{"n_head": 8, "head_dim": 64, "activation": "swiglu", "norm": "rmsnorm", "rope_base": 10000.0, "rope_fraction": 1.0, "qk_norm": false, "init_std_o": 0.0267, "init_std_down": 0.0, "lr": 0.000661, "grad_clip": 0.5, "decay_shape": "linear", "final_lr_fraction": 0.1, "steps": 9224}
Each number is 200 + 40 x the weight over the matrix's rms, rounded and kept within 0 to 999. Layers, rows and columns count from 0.

# layer 12 MLP down, 512x1344, rms 0.0342, rows 73-145, columns 768-863
183,213,229,217,168,242,207,194,187,170,196,155,209,182,177,188,204,244,196,175,191,231,184,187,156,208,169,242,205,149,237,247,201,215,229,267,289,203,222,178,204,135,197,167,171,259,180,257,107,211,194,202,199,153,256,220,212,255,173,287,238,147,173,222,202,155,205,156,166,217,178,172,92,176,214,164,231,241,227,210,242,175,206,178,161,163,166,177,196,224,244,204,222,126,184,171
213,226,186,220,187,176,184,210,192,243,207,199,246,207,183,113,192,298,189,157,228,174,168,164,236,145,178,173,147,163,176,147,216,157,173,239,217,152,199,191,164,227,146,119,240,190,284,248,204,289,269,224,275,216,168,187,257,241,206,168,136,179,88,139,216,241,195,177,191,200,176,213,220,227,212,195,189,182,152,187,217,242,127,90,160,193,227,206,222,256,191,207,242,204,155,281
230,153,231,203,145,201,229,221,164,204,257,265,256,210,119,194,213,186,103,209,211,172,249,163,266,162,147,229,201,169,230,166,186,200,229,162,154,203,247,180,262,159,236,174,143,175,278,148,204,223,176,215,235,293,231,194,301,326,240,208,239,203,153,246,189,206,211,161,155,206,217,192,230,161,165,161,231,199,236,173,243,242,153,207,152,196,247,259,249,240,227,233,204,222,223,226
166,201,136,190,157,169,232,188,215,147,216,195,178,271,195,169,167,170,212,183,156,248,232,237,181,158,157,254,195,112,246,199,193,136,204,195,221,255,239,190,246,275,233,252,174,191,162,242,226,207,224,212,166,231,211,186,242,246,147,264,207,162,189,228,234,240,233,181,189,197,179,157,255,129,141,137,162,274,199,138,208,139,200,239,193,179,220,133,233,235,143,317,189,197,212,248
198,153,210,196,101,253,191,187,230,184,170,182,166,194,62,191,235,207,167,221,309,196,233,182,199,224,185,286,264,211,242,206,205,153,211,233,209,174,166,209,152,132,173,130,213,264,179,234,239,231,176,190,198,201,160,263,216,224,223,128,206,157,238,186,210,248,212,236,258,192,245,146,241,201,179,190,184,175,204,239,216,244,173,276,210,191,149,243,248,191,171,177,183,186,256,98
232,207,150,225,184,247,198,158,273,132,184,160,199,157,235,256,184,215,200,176,193,172,138,167,169,138,188,207,176,122,232,224,146,187,233,218,207,158,99,208,244,245,240,262,214,256,128,228,129,211,251,185,173,300,177,153,169,167,197,183,177,211,164,143,240,226,171,182,176,234,179,158,222,243,187,191,164,229,163,183,187,146,97,152,228,250,171,181,184,174,178,182,165,113,139,273
264,196,224,209,280,235,190,195,217,143,194,173,196,178,191,203,142,180,154,278,157,169,223,187,226,162,150,176,207,153,286,252,249,196,270,174,189,161,219,240,221,142,207,170,184,186,218,186,175,219,181,185,230,213,211,169,204,224,236,203,187,209,203,272,181,147,167,165,126,172,156,179,260,241,130,139,156,180,172,240,275,248,282,151,258,186,140,253,274,277,209,220,213,203,239,212
282,209,237,172,215,200,133,163,207,152,92,172,223,216,226,139,203,256,214,224,240,267,153,231,195,172,250,191,269,218,206,246,204,184,270,204,129,179,229,217,214,245,177,204,238,238,167,191,253,211,144,208,198,212,188,181,152,209,202,200,212,124,191,218,150,126,220,239,233,182,140,215,157,136,190,202,160,145,170,211,239,183,187,252,211,217,215,172,233,174,199,149,210,212,219,190
170,240,230,221,196,230,186,210,175,227,231,211,156,177,264,194,183,215,248,207,195,248,196,246,150,191,205,296,206,186,178,196,176,198,227,184,137,163,222,198,225,246,243,181,234,257,196,199,136,182,216,132,209,162,384,229,215,179,209,229,154,193,254,157,248,243,130,198,202,257,223,257,211,234,164,247,209,225,208,225,221,89,303,245,187,178,203,178,193,138,202,239,218,234,244,227
207,179,130,174,64,231,283,168,208,217,239,173,211,147,244,135,254,256,181,203,211,193,211,242,279,192,186,151,238,211,189,227,220,226,224,181,171,294,205,163,220,244,184,237,242,243,213,178,206,267,243,161,272,228,241,167,267,208,187,151,195,126,201,268,201,221,230,218,104,226,234,176,172,185,223,213,218,193,169,247,113,235,185,234,268,225,235,164,216,212,220,223,174,210,209,173
230,239,135,178,168,136,161,164,166,248,227,135,198,254,236,166,193,214,163,190,280,237,187,211,146,315,141,176,206,140,229,164,193,258,207,135,211,263,163,228,165,245,225,221,210,172,239,212,202,166,234,197,243,211,201,201,193,257,186,241,161,194,242,192,221,236,225,230,104,278,241,205,258,228,138,250,209,222,149,205,197,158,155,175,151,212,237,111,194,231,185,162,300,213,326,238
295,239,174,210,201,256,122,265,194,221,112,192,250,194,244,173,159,173,159,219,202,243,233,186,226,240,175,221,156,157,164,207,128,166,197,210,173,196,191,174,132,171,158,195,245,158,209,226,115,217,172,211,258,238,225,256,231,146,212,223,201,186,167,236,205,200,233,168,192,233,181,163,134,118,271,206,193,291,244,146,250,167,163,113,206,273,178,179,214,179,194,179,248,182,254,214
263,247,252,186,225,233,230,231,155,142,229,230,178,224,163,246,209,168,113,296,167,117,228,161,190,204,263,185,172,234,166,222,162,173,163,242,182,231,184,237,184,241,141,172,202,223,194,212,238,150,148,170,253,247,195,216,133,144,227,181,231,193,244,220,157,164,160,232,238,162,184,193,208,169,255,134,183,103,212,255,184,210,249,249,235,206,256,235,177,219,162,192,242,195,270,183
148,149,189,229,220,186,207,177,152,202,301,183,147,246,186,176,242,225,265,222,192,244,223,271,223,225,175,191,199,137,166,132,205,163,184,175,254,221,125,178,235,233,218,197,174,206,201,153,97,229,187,174,181,146,169,219,182,147,234,201,148,194,284,176,140,186,210,230,145,233,252,215,122,196,225,212,239,286,179,241,110,152,206,204,207,218,211,150,182,242,163,238,199,175,193,161
237,175,209,229,213,225,238,130,232,231,219,178,195,206,209,159,198,244,160,298,248,206,113,230,173,226,225,191,197,217,142,273,175,135,213,208,232,182,187,172,245,235,164,187,184,232,164,207,272,168,177,211,159,197,105,233,167,127,234,216,202,97,307,135,170,221,236,143,166,228,196,238,269,191,223,163,189,166,148,206,197,128,169,267,196,194,195,222,182,229,258,187,222,203,219,220
162,209,173,191,208,234,251,206,210,211,229,229,207,251,125,163,201,174,316,188,225,170,193,216,242,227,199,198,170,157,140,156,186,186,251,227,267,220,171,224,171,221,170,204,246,179,217,144,233,157,100,266,176,175,202,234,230,238,192,233,192,143,200,221,201,171,210,116,306,241,223,175,258,169,220,214,153,171,176,207,226,236,151,130,211,252,198,221,215,228,160,149,192,308,150,191
196,163,204,210,192,235,205,160,204,235,208,188,126,238,216,216,254,164,220,235,195,185,177,226,203,119,177,215,207,246,193,289,153,180,196,170,227,231,175,211,211,148,150,173,220,230,109,216,168,179,128,249,204,268,275,253,215,159,225,214,266,123,207,267,205,201,208,233,238,194,145,291,190,115,121,246,153,150,249,219,136,177,183,234,212,185,138,200,306,131,195,237,214,212,171,184
179,187,208,180,173,229,185,212,138,193,215,169,179,237,178,186,139,180,237,166,139,132,220,189,168,178,235,186,166,187,198,230,166,186,281,171,166,199,226,161,212,143,194,207,234,250,257,197,234,191,167,254,246,202,182,136,174,285,151,209,204,226,206,133,165,185,215,187,144,249,191,229,132,196,238,194,156,233,197,210,219,186,202,131,222,238,205,153,198,119,152,201,214,191,312,254
268,276,190,205,209,118,150,179,208,203,196,179,197,219,224,222,300,240,201,171,199,123,108,170,199,245,180,215,245,204,240,169,154,246,212,190,204,174,131,345,173,191,139,210,146,202,197,152,225,144,237,139,204,218,160,226,184,199,199,123,146,175,247,187,193,196,159,195,208,160,141,212,216,208,180,215,210,194,222,225,230,244,160,210,209,195,184,172,191,199,123,198,225,157,151,176
200,160,250,158,240,278,174,150,172,265,279,197,272,225,240,213,194,223,162,142,193,259,227,213,261,213,188,229,188,205,206,170,138,209,208,215,278,224,204,149,189,248,205,199,208,153,162,216,175,176,216,205,198,230,202,184,233,130,202,180,176,182,222,143,172,185,228,225,235,197,99,210,207,237,272,291,243,193,201,164,187,197,257,194,159,165,192,231,207,128,259,164,170,207,159,152
129,198,168,167,232,235,221,164,234,175,279,139,192,184,249,206,187,93,104,179,145,221,212,191,223,180,241,245,225,134,162,240,288,196,215,265,156,178,155,156,213,171,218,194,257,177,227,270,308,215,226,170,229,166,195,162,210,131,270,209,218,176,245,208,186,197,255,266,158,232,173,204,181,202,189,202,220,235,233,215,171,152,273,219,263,217,167,188,161,220,233,288,245,203,283,210
191,212,272,222,197,209,192,185,199,251,254,149,170,261,213,183,258,195,225,168,215,216,201,185,198,224,185,206,175,184,192,229,202,163,215,201,254,160,182,202,114,170,240,195,230,111,185,265,124,206,223,190,181,231,237,198,245,209,65,207,201,226,226,191,195,161,137,197,214,137,276,216,260,185,219,234,147,207,162,185,173,216,184,235,169,183,180,225,226,185,180,186,164,300,187,140
184,163,214,213,236,191,227,164,186,245,180,226,187,236,263,178,168,241,247,233,185,148,187,227,189,173,208,211,202,152,185,203,176,130,255,178,223,205,146,184,164,233,155,163,229,210,290,209,146,207,163,198,157,206,149,199,162,147,118,190,227,224,268,250,247,226,158,133,210,194,250,221,221,187,174,105,225,193,197,214,180,225,173,186,213,264,214,233,228,184,219,203,252,250,190,211
163,204,167,245,181,213,174,233,163,217,248,280,200,196,176,187,188,203,200,214,250,185,205,193,203,131,190,191,225,211,158,260,256,193,224,265,164,225,169,192,192,154,208,172,119,231,196,142,151,232,215,141,211,115,126,219,162,222,252,208,163,234,233,247,181,185,158,155,130,187,133,253,161,182,242,184,130,213,217,191,174,210,219,152,228,187,267,226,219,136,203,190,189,220,247,225
213,196,262,148,186,224,207,187,170,216,205,200,254,290,186,207,215,173,201,213,189,196,205,156,250,251,150,181,170,180,154,190,205,202,136,252,254,231,174,230,175,160,160,193,239,306,199,213,184,226,182,206,256,201,211,194,136,244,247,221,130,222,176,203,237,185,184,127,152,190,257,159,171,246,259,153,233,163,116,262,227,312,160,183,241,227,229,200,192,250,208,211,190,246,176,180
209,173,134,158,226,159,244,235,246,172,212,223,200,176,172,205,277,131,248,133,175,153,187,199,179,211,264,238,200,303,198,231,212,213,195,177,187,213,195,194,185,189,226,205,188,203,206,256,256,241,259,191,268,235,265,206,253,173,241,204,213,201,209,239,181,216,193,229,245,239,206,190,132,189,228,237,217,196,258,155,219,153,207,165,242,262,81,155,212,214,200,178,187,195,208,210
245,132,257,144,197,243,214,234,248,174,211,206,246,93,145,191,152,155,177,201,190,281,231,214,240,151,190,170,184,234,128,211,160,123,188,242,225,228,211,162,209,213,270,204,185,169,116,246,233,208,115,192,262,239,235,222,240,224,222,145,187,182,252,245,159,212,177,229,238,298,215,191,245,146,228,302,253,143,211,273,217,194,226,237,267,225,217,164,269,265,214,152,159,201,190,189
169,214,211,142,228,312,222,123,173,183,246,234,265,156,226,138,192,220,142,184,215,191,179,174,164,217,185,269,263,149,141,253,231,234,215,257,178,209,169,282,219,232,130,223,173,245,183,231,111,235,211,237,186,282,242,236,240,218,106,223,215,242,177,195,179,137,210,238,169,198,226,199,220,209,202,244,215,192,144,203,134,283,148,261,153,181,237,220,184,269,193,141,177,139,252,201
163,174,229,252,189,239,248,213,126,268,234,218,243,240,237,139,225,305,239,173,184,170,216,207,237,134,232,252,258,232,253,253,204,195,153,217,170,171,198,181,213,228,149,245,239,174,249,261,201,201,209,262,192,184,178,165,216,257,214,212,262,192,255,205,121,245,218,165,108,114,146,164,193,174,220,191,168,176,211,214,181,258,228,95,230,186,208,283,208,182,160,235,156,188,144,117
135,282,204,192,163,143,119,195,230,183,203,229,171,198,215,132,146,156,178,224,231,207,181,176,200,261,219,154,225,231,243,106,175,199,176,248,222,206,233,172,213,259,175,267,187,148,201,153,107,200,227,202,197,252,169,218,218,159,228,202,256,191,222,221,216,214,176,223,338,160,170,186,143,255,184,188,220,177,184,136,212,187,181,219,70,160,140,169,223,206,170,233,258,201,261,207
250,179,231,225,142,177,160,183,235,197,234,239,274,216,226,191,181,272,148,149,324,170,248,267,169,197,182,165,203,220,169,244,169,197,162,193,162,252,175,201,251,217,182,213,168,249,207,129,168,236,217,179,260,191,243,179,173,237,195,203,185,144,135,186,187,187,223,194,157,206,200,207,187,215,141,169,185,306,214,243,214,173,182,203,254,164,276,186,177,217,168,167,233,191,167,127
218,174,153,213,175,206,121,273,217,177,214,252,243,169,175,268,178,186,174,190,157,237,187,181,250,209,153,181,197,208,232,252,166,204,246,168,151,205,137,198,109,239,232,251,178,191,230,205,176,193,222,151,259,128,225,183,239,180,227,144,174,274,223,143,267,242,157,204,146,135,159,216,142,214,238,167,226,246,218,269,178,262,215,192,158,116,230,185,183,150,290,271,248,136,162,294
187,192,239,228,189,221,194,257,255,237,194,216,218,210,172,217,298,219,168,262,196,166,200,162,154,181,173,246,226,143,190,206,123,229,244,189,180,159,151,277,163,162,196,189,178,304,200,157,193,136,142,168,229,130,231,201,195,184,207,168,66,149,121,164,141,204,196,174,210,212,241,197,167,175,244,209,152,168,245,228,212,200,183,182,217,158,131,245,185,194,203,130,205,191,247,227
174,202,215,219,204,199,221,213,217,193,238,143,180,193,193,200,238,142,208,209,210,170,223,220,207,193,233,238,209,164,250,165,218,157,224,190,184,272,214,188,197,221,243,326,146,151,212,187,179,213,205,158,202,180,164,145,125,186,251,244,213,177,250,185,195,291,239,228,257,198,214,212,205,204,170,244,217,136,239,164,194,198,205,249,196,226,252,181,236,227,94,241,167,144,212,262
168,136,181,219,159,227,124,195,196,208,256,315,289,246,224,239,180,205,273,242,239,158,259,97,172,156,291,114,272,172,201,226,132,192,172,254,211,284,154,158,279,197,178,252,201,331,171,44,161,198,237,219,214,265,41,217,220,237,186,183,239,183,223,180,187,140,247,181,165,243,144,180,204,259,173,156,134,216,146,239,222,192,182,178,188,164,227,207,128,210,164,318,179,239,139,131
253,196,283,240,275,193,124,280,209,161,240,203,168,192,196,200,204,259,151,156,116,251,191,244,167,142,192,229,173,207,279,235,128,222,198,199,170,196,208,180,212,200,216,133,243,192,133,166,226,179,177,145,182,234,140,152,197,234,240,229,186,235,185,150,214,215,172,222,152,175,173,194,183,224,177,178,218,183,177,189,155,220,211,167,99,180,223,215,276,270,238,214,207,243,188,169
206,160,176,267,149,195,198,170,231,262,186,258,247,196,252,216,206,184,200,190,193,172,181,194,241,230,165,221,160,247,149,187,145,188,215,190,172,139,190,271,201,215,165,288,209,297,140,214,175,124,231,167,226,183,202,95,297,260,88,268,141,193,218,135,189,187,169,216,165,170,157,170,200,166,213,277,129,212,225,144,217,227,175,289,231,219,236,174,194,246,176,171,215,188,202,169
245,204,173,143,200,195,232,269,133,181,258,202,260,207,215,227,193,236,237,132,250,227,211,191,216,209,205,177,194,123,242,277,174,165,260,231,228,261,158,291,250,200,205,177,256,245,188,125,289,225,133,221,272,178,178,151,265,217,155,252,185,203,182,175,151,167,188,192,287,166,220,261,204,260,234,255,173,261,142,247,209,283,231,206,282,187,173,274,201,159,176,197,167,215,206,216
204,154,194,157,199,165,187,242,201,173,183,234,205,191,233,136,217,186,186,149,141,226,228,211,188,179,159,293,159,151,162,141,170,170,183,208,234,188,161,140,235,233,254,182,178,173,235,209,255,197,208,151,209,194,166,164,167,236,192,212,157,201,225,245,133,187,264,220,204,170,273,224,207,166,184,273,215,220,161,235,171,116,183,163,257,236,170,248,203,152,290,191,183,231,151,171
174,159,151,166,162,172,250,220,163,267,280,184,247,130,204,131,156,121,178,265,176,158,207,293,132,184,239,209,205,186,212,252,182,114,151,181,146,224,234,223,154,223,201,191,245,210,172,206,152,233,93,258,127,250,248,216,282,252,139,205,247,134,156,226,204,170,173,244,200,138,150,246,146,259,223,250,205,208,276,206,173,165,217,194,162,225,166,203,213,303,234,163,235,175,169,163
158,159,281,195,281,199,198,190,216,163,192,179,164,193,207,241,203,208,217,189,190,154,263,238,207,201,195,181,202,232,138,277,156,194,162,212,107,152,181,209,213,196,217,207,221,210,175,213,119,279,198,186,146,171,174,233,212,225,172,238,180,194,206,228,188,210,216,216,167,200,176,233,202,224,198,185,123,158,188,139,207,233,218,206,271,157,207,211,196,221,220,265,260,148,249,251
232,219,199,158,181,254,189,209,210,149,240,107,232,202,174,257,135,200,238,146,211,213,230,173,147,204,263,191,227,193,156,210,198,209,182,181,220,224,240,199,226,204,154,232,227,196,198,205,189,170,168,184,108,178,180,215,156,228,154,241,239,168,222,207,254,256,205,257,207,251,171,262,204,212,260,208,216,139,123,127,218,167,197,191,189,204,211,204,206,116,223,148,185,199,212,164
220,174,281,204,216,201,235,235,202,200,244,148,97,239,223,188,152,237,261,163,252,197,189,191,193,185,206,191,296,230,235,204,219,295,166,162,107,65,180,213,178,206,161,207,197,273,199,233,175,167,277,199,144,220,192,291,164,248,204,217,184,214,211,272,138,169,225,194,198,181,126,229,184,179,213,179,206,218,292,208,280,182,118,288,182,185,230,245,198,249,138,255,204,252,210,165
187,213,228,229,159,98,155,210,164,206,214,183,231,293,292,198,248,240,245,318,241,263,240,207,158,159,212,220,174,247,182,182,205,229,189,246,169,193,184,239,182,193,178,250,152,209,218,176,190,231,174,241,210,155,153,269,202,162,276,195,153,220,320,155,232,254,181,142,212,254,258,152,202,258,189,225,132,163,186,189,179,238,192,259,211,265,209,152,224,251,235,232,265,233,120,256
137,179,214,165,145,172,198,221,170,144,194,200,184,152,122,262,195,159,126,160,154,118,178,255,216,150,176,203,259,117,250,279,218,189,211,193,288,225,214,179,197,256,115,207,197,164,197,266,248,184,183,262,271,219,288,125,270,267,235,254,241,182,170,232,264,116,202,226,206,82,204,234,113,236,223,67,237,169,182,253,218,182,225,210,232,148,240,241,272,207,226,254,172,217,160,166
188,184,180,249,225,242,87,232,155,175,185,205,203,259,177,198,190,282,235,202,208,137,157,165,237,261,238,204,147,153,200,179,168,156,205,203,159,208,173,203,184,163,136,160,187,206,193,164,168,181,202,172,178,143,204,127,242,169,211,129,157,154,210,171,229,140,205,237,219,218,178,179,173,216,165,157,247,195,231,210,171,184,151,212,172,236,226,183,192,222,125,164,190,144,222,163
200,214,147,155,214,202,152,235,215,201,156,257,230,194,227,154,165,163,206,255,210,175,128,135,192,227,236,201,119,205,300,228,241,201,192,225,182,208,199,272,203,182,247,205,233,162,254,231,137,197,155,175,223,181,234,253,186,227,227,202,253,202,192,216,225,195,259,259,193,201,176,220,195,238,222,132,228,169,156,229,156,207,154,213,249,200,227,132,237,248,230,226,180,252,234,205
187,177,189,213,205,149,196,183,208,242,160,178,206,184,211,182,164,189,221,159,211,197,214,203,223,282,244,213,286,172,219,245,186,209,223,239,227,138,235,209,158,280,208,257,212,214,148,146,216,228,230,155,228,186,202,240,191,209,248,156,159,148,184,176,167,204,249,243,211,211,197,163,148,209,225,216,219,200,178,138,286,220,187,198,195,209,244,201,197,183,200,263,253,176,174,228
188,186,220,227,165,182,196,221,174,163,214,211,214,240,163,226,212,187,246,190,210,226,248,209,176,279,161,227,258,236,240,188,141,184,234,219,142,133,176,122,233,155,123,113,164,231,201,177,207,276,201,174,140,222,187,171,158,134,173,123,240,180,206,188,167,249,142,291,224,225,215,205,213,141,187,207,216,126,202,251,230,267,183,251,246,214,170,182,203,204,182,192,206,231,181,205
207,200,206,143,249,197,267,179,269,276,254,184,219,195,175,188,225,233,270,170,176,210,199,216,225,215,186,138,188,228,203,156,228,237,207,173,189,185,207,210,183,199,170,203,200,184,193,260,136,184,233,224,188,192,171,283,300,201,152,172,249,238,161,231,263,184,156,235,178,170,254,196,236,225,249,191,261,225,157,180,206,212,136,201,170,228,166,203,220,217,269,241,203,236,182,204
155,206,197,187,246,153,217,231,198,220,130,227,186,246,255,191,149,153,141,237,180,225,148,200,274,225,203,223,200,211,140,157,174,177,282,244,112,216,122,177,228,252,217,198,215,243,218,240,254,163,208,203,281,90,171,217,277,243,279,242,110,212,214,205,255,134,160,206,248,202,153,229,196,238,222,234,232,238,233,193,171,167,152,246,216,188,132,177,196,198,195,177,248,264,221,265
200,169,182,238,244,97,205,190,257,192,212,204,229,242,199,231,191,192,143,243,182,206,176,235,226,148,278,221,222,228,210,201,110,183,246,166,159,167,250,224,183,222,225,208,156,259,186,180,204,225,207,202,227,200,203,291,171,182,220,219,200,200,129,159,189,154,230,261,275,206,269,183,247,256,208,288,191,261,109,135,238,180,190,212,158,197,229,203,232,194,264,259,186,136,207,198
184,219,207,218,178,197,162,154,215,257,220,209,213,205,238,181,199,146,230,267,276,235,162,185,206,177,131,215,227,188,190,155,215,265,191,260,238,259,258,238,255,200,216,165,245,222,375,96,169,192,223,241,201,142,250,207,227,259,163,214,267,174,232,171,160,209,223,179,242,258,177,220,133,217,228,160,174,146,122,199,134,205,214,147,236,130,161,238,251,193,128,141,242,223,206,202
221,196,215,213,109,192,229,173,201,150,178,245,232,166,219,212,160,154,211,131,217,211,233,119,204,253,197,195,147,150,187,240,220,185,122,239,278,150,174,216,282,189,256,165,224,165,181,158,182,196,255,216,175,190,144,204,130,160,211,188,132,183,231,219,233,194,192,145,203,237,261,217,197,170,165,154,230,203,280,162,251,218,158,245,223,275,178,179,229,165,184,218,267,241,193,220
147,195,195,177,168,240,151,202,149,185,156,222,285,157,209,168,241,183,197,176,255,206,244,243,223,218,233,236,198,243,141,165,193,164,161,216,126,176,233,237,210,160,238,128,189,220,238,196,183,172,216,188,311,175,130,253,200,169,294,199,232,239,156,198,258,196,280,249,210,212,184,223,204,177,133,195,106,226,194,195,170,211,221,176,170,212,197,181,127,190,187,186,223,279,202,185
213,203,125,173,156,180,186,133,220,249,192,210,150,225,172,208,258,224,172,203,167,225,145,179,213,232,119,215,147,202,150,234,233,188,259,211,167,237,113,259,240,269,184,292,241,171,167,152,205,225,222,145,199,235,185,190,246,201,254,176,178,166,239,148,259,222,198,235,141,195,248,159,137,190,213,165,182,151,194,233,165,197,202,210,271,149,200,138,233,115,193,132,241,131,160,236
157,197,180,199,248,153,163,133,210,207,224,168,167,134,216,196,195,127,174,156,188,196,159,231,271,128,193,250,281,154,233,208,208,226,262,150,207,254,221,189,177,213,199,206,236,224,183,260,219,126,273,179,299,219,199,219,209,167,218,201,204,203,150,185,179,184,144,165,95,232,193,184,255,241,240,267,191,188,237,178,228,172,162,258,183,249,158,211,155,207,278,201,205,241,183,186
265,249,177,236,137,219,202,195,174,214,194,165,218,226,171,201,282,263,185,168,191,211,148,225,154,212,205,212,161,270,209,233,193,214,175,241,178,206,258,133,164,257,278,219,170,149,289,185,314,205,159,172,261,217,160,194,263,186,213,143,162,224,188,191,181,123,233,223,200,143,223,228,186,237,239,157,132,290,178,154,196,220,265,178,241,181,133,201,164,266,240,136,183,209,232,148
225,250,227,205,185,195,240,172,269,118,169,138,159,182,168,150,187,293,230,138,247,224,212,206,177,206,160,188,255,138,310,176,172,208,235,163,101,245,172,146,195,245,109,220,201,210,198,169,194,182,177,189,209,249,180,205,142,174,257,188,212,90,214,238,269,267,214,236,243,186,153,227,244,141,189,150,207,177,279,245,216,227,238,242,241,251,180,244,138,160,304,174,200,206,244,204
153,169,197,244,160,149,262,162,193,205,259,154,164,193,177,168,144,224,179,228,215,299,152,213,229,140,186,211,276,222,204,236,175,210,225,189,196,208,134,234,147,225,196,148,156,174,238,222,177,171,198,267,231,222,333,132,194,185,219,185,209,190,65,216,210,172,205,172,224,208,313,160,219,179,225,211,213,283,222,206,163,188,268,192,196,226,190,191,174,210,139,183,192,243,251,221
201,154,198,220,192,194,242,237,238,169,148,160,183,225,176,198,258,237,182,194,192,165,286,194,275,122,223,250,253,227,107,184,255,229,148,238,179,170,174,144,256,209,189,178,146,188,208,191,169,242,144,159,225,218,238,169,194,192,241,216,175,221,274,244,199,241,242,85,256,200,184,216,207,157,178,242,199,231,241,132,207,177,220,172,198,248,252,217,189,243,210,166,191,193,268,154
230,175,164,199,243,155,140,178,140,135,210,175,209,253,176,190,199,208,187,217,160,205,189,245,227,196,226,174,218,197,223,200,205,209,189,221,233,206,160,219,182,240,213,235,211,206,177,259,134,137,182,198,169,235,252,242,142,238,167,247,181,180,301,230,201,226,140,180,162,263,171,195,194,204,180,228,111,183,196,117,289,154,211,214,219,206,177,201,147,168,153,159,205,177,172,263
232,124,196,185,199,286,126,195,157,266,235,271,243,129,189,164,174,201,192,204,221,230,155,164,208,218,213,135,158,173,210,199,148,129,204,184,209,205,228,197,139,225,186,238,176,268,94,199,188,234,206,264,195,191,185,250,149,196,163,146,161,178,189,167,205,218,186,160,259,253,165,147,188,194,205,223,191,201,190,234,240,180,204,351,193,162,148,248,222,148,267,86,201,257,146,85
210,271,235,234,238,191,199,272,219,164,162,230,188,269,234,202,207,260,143,203,232,189,140,185,224,199,206,136,223,208,209,165,136,177,171,191,222,203,199,235,198,245,201,172,211,115,150,252,180,156,233,199,220,213,174,234,196,152,275,195,141,245,131,215,167,197,195,217,228,146,206,188,164,146,249,135,267,267,198,175,218,222,175,119,180,145,238,202,212,204,180,221,121,161,148,201
222,163,154,193,227,210,144,231,220,208,255,193,168,290,234,193,232,176,205,207,215,226,205,234,231,187,224,252,237,224,162,214,218,157,178,210,220,197,216,135,229,203,211,223,211,236,175,247,138,178,209,294,163,166,244,184,279,159,152,198,166,210,185,167,203,227,240,200,241,198,161,205,222,190,176,236,181,201,170,136,233,178,190,211,264,238,202,178,187,229,274,248,181,171,208,119
198,205,130,273,172,217,288,187,218,210,193,131,251,163,310,200,141,148,166,187,80,163,157,157,216,248,236,202,235,178,217,162,196,212,176,233,202,200,216,165,80,211,219,184,277,190,244,226,237,201,202,252,194,73,272,202,196,261,216,181,176,182,175,190,193,156,193,176,180,238,231,173,226,221,160,195,235,215,211,245,295,173,187,187,212,144,196,267,133,246,185,152,208,187,240,201
257,274,242,249,205,257,227,194,177,198,177,223,162,141,245,185,216,230,180,197,173,187,160,257,245,165,214,168,179,239,181,174,223,159,203,234,236,213,251,195,178,226,218,263,256,204,244,212,217,175,211,106,222,95,231,200,197,207,172,180,167,230,195,205,212,228,216,178,185,157,188,199,141,107,174,196,187,202,194,190,198,271,240,123,209,212,215,161,225,190,201,175,240,235,171,171
227,168,185,135,223,205,238,182,131,168,164,219,186,186,176,215,196,146,210,142,223,225,187,301,180,228,151,211,132,162,136,190,183,186,172,173,157,211,160,190,201,273,202,166,172,206,193,165,224,151,179,218,269,192,171,210,184,228,163,146,203,261,190,190,275,203,180,237,214,207,187,243,160,172,199,244,158,211,156,207,223,272,179,139,232,243,165,199,181,168,222,212,121,249,220,238
234,192,220,231,174,217,189,180,247,269,147,169,184,141,266,241,224,235,237,104,155,248,145,240,174,209,255,351,135,266,256,143,259,225,170,219,163,141,147,187,327,194,223,218,248,242,97,109,261,165,311,128,181,219,222,232,53,117,291,207,214,256,223,40,255,231,114,187,172,265,132,147,168,221,159,198,131,219,198,266,180,184,174,160,197,165,200,251,80,281,166,179,207,249,140,232
204,169,204,131,187,178,244,219,152,289,141,247,240,190,203,197,236,144,229,182,233,172,190,178,212,171,261,139,161,127,262,266,201,138,320,227,165,180,219,214,241,180,251,139,193,223,196,187,185,218,158,227,190,155,185,245,238,145,214,167,236,263,248,168,170,149,208,168,196,192,237,211,216,175,197,208,164,199,191,170,209,231,145,169,216,189,209,133,173,213,224,277,313,176,195,98
238,162,168,203,176,180,178,143,174,243,223,209,201,189,189,254,101,208,192,218,239,171,153,142,181,126,197,216,160,264,230,167,161,191,224,177,224,180,104,224,189,194,173,231,161,109,199,253,225,177,177,177,203,160,185,225,199,251,170,218,166,256,194,147,202,164,224,242,134,188,202,255,188,163,192,164,189,220,188,186,229,186,205,235,217,196,273,141,202,276,175,275,236,134,211,158
186,197,105,158,171,222,211,186,232,303,211,182,284,220,121,161,200,174,254,149,212,93,184,280,203,210,220,212,225,214,202,164,256,157,158,233,204,197,293,221,218,154,153,178,172,188,176,245,207,205,188,133,114,244,235,236,196,144,278,179,250,187,235,177,252,169,241,278,239,169,273,238,221,216,216,202,285,165,170,278,106,122,206,161,259,155,246,189,97,189,133,207,95,255,160,222
218,162,149,163,199,227,300,207,132,135,216,167,215,235,122,182,234,154,250,201,220,203,175,256,156,176,222,155,117,188,260,150,273,160,197,198,205,202,260,161,237,221,197,192,171,155,275,213,162,243,160,180,193,219,173,166,243,193,190,224,209,209,217,177,156,164,217,199,203,147,234,197,232,177,170,267,261,213,190,155,214,210,198,228,140,139,205,130,235,184,206,217,221,202,177,148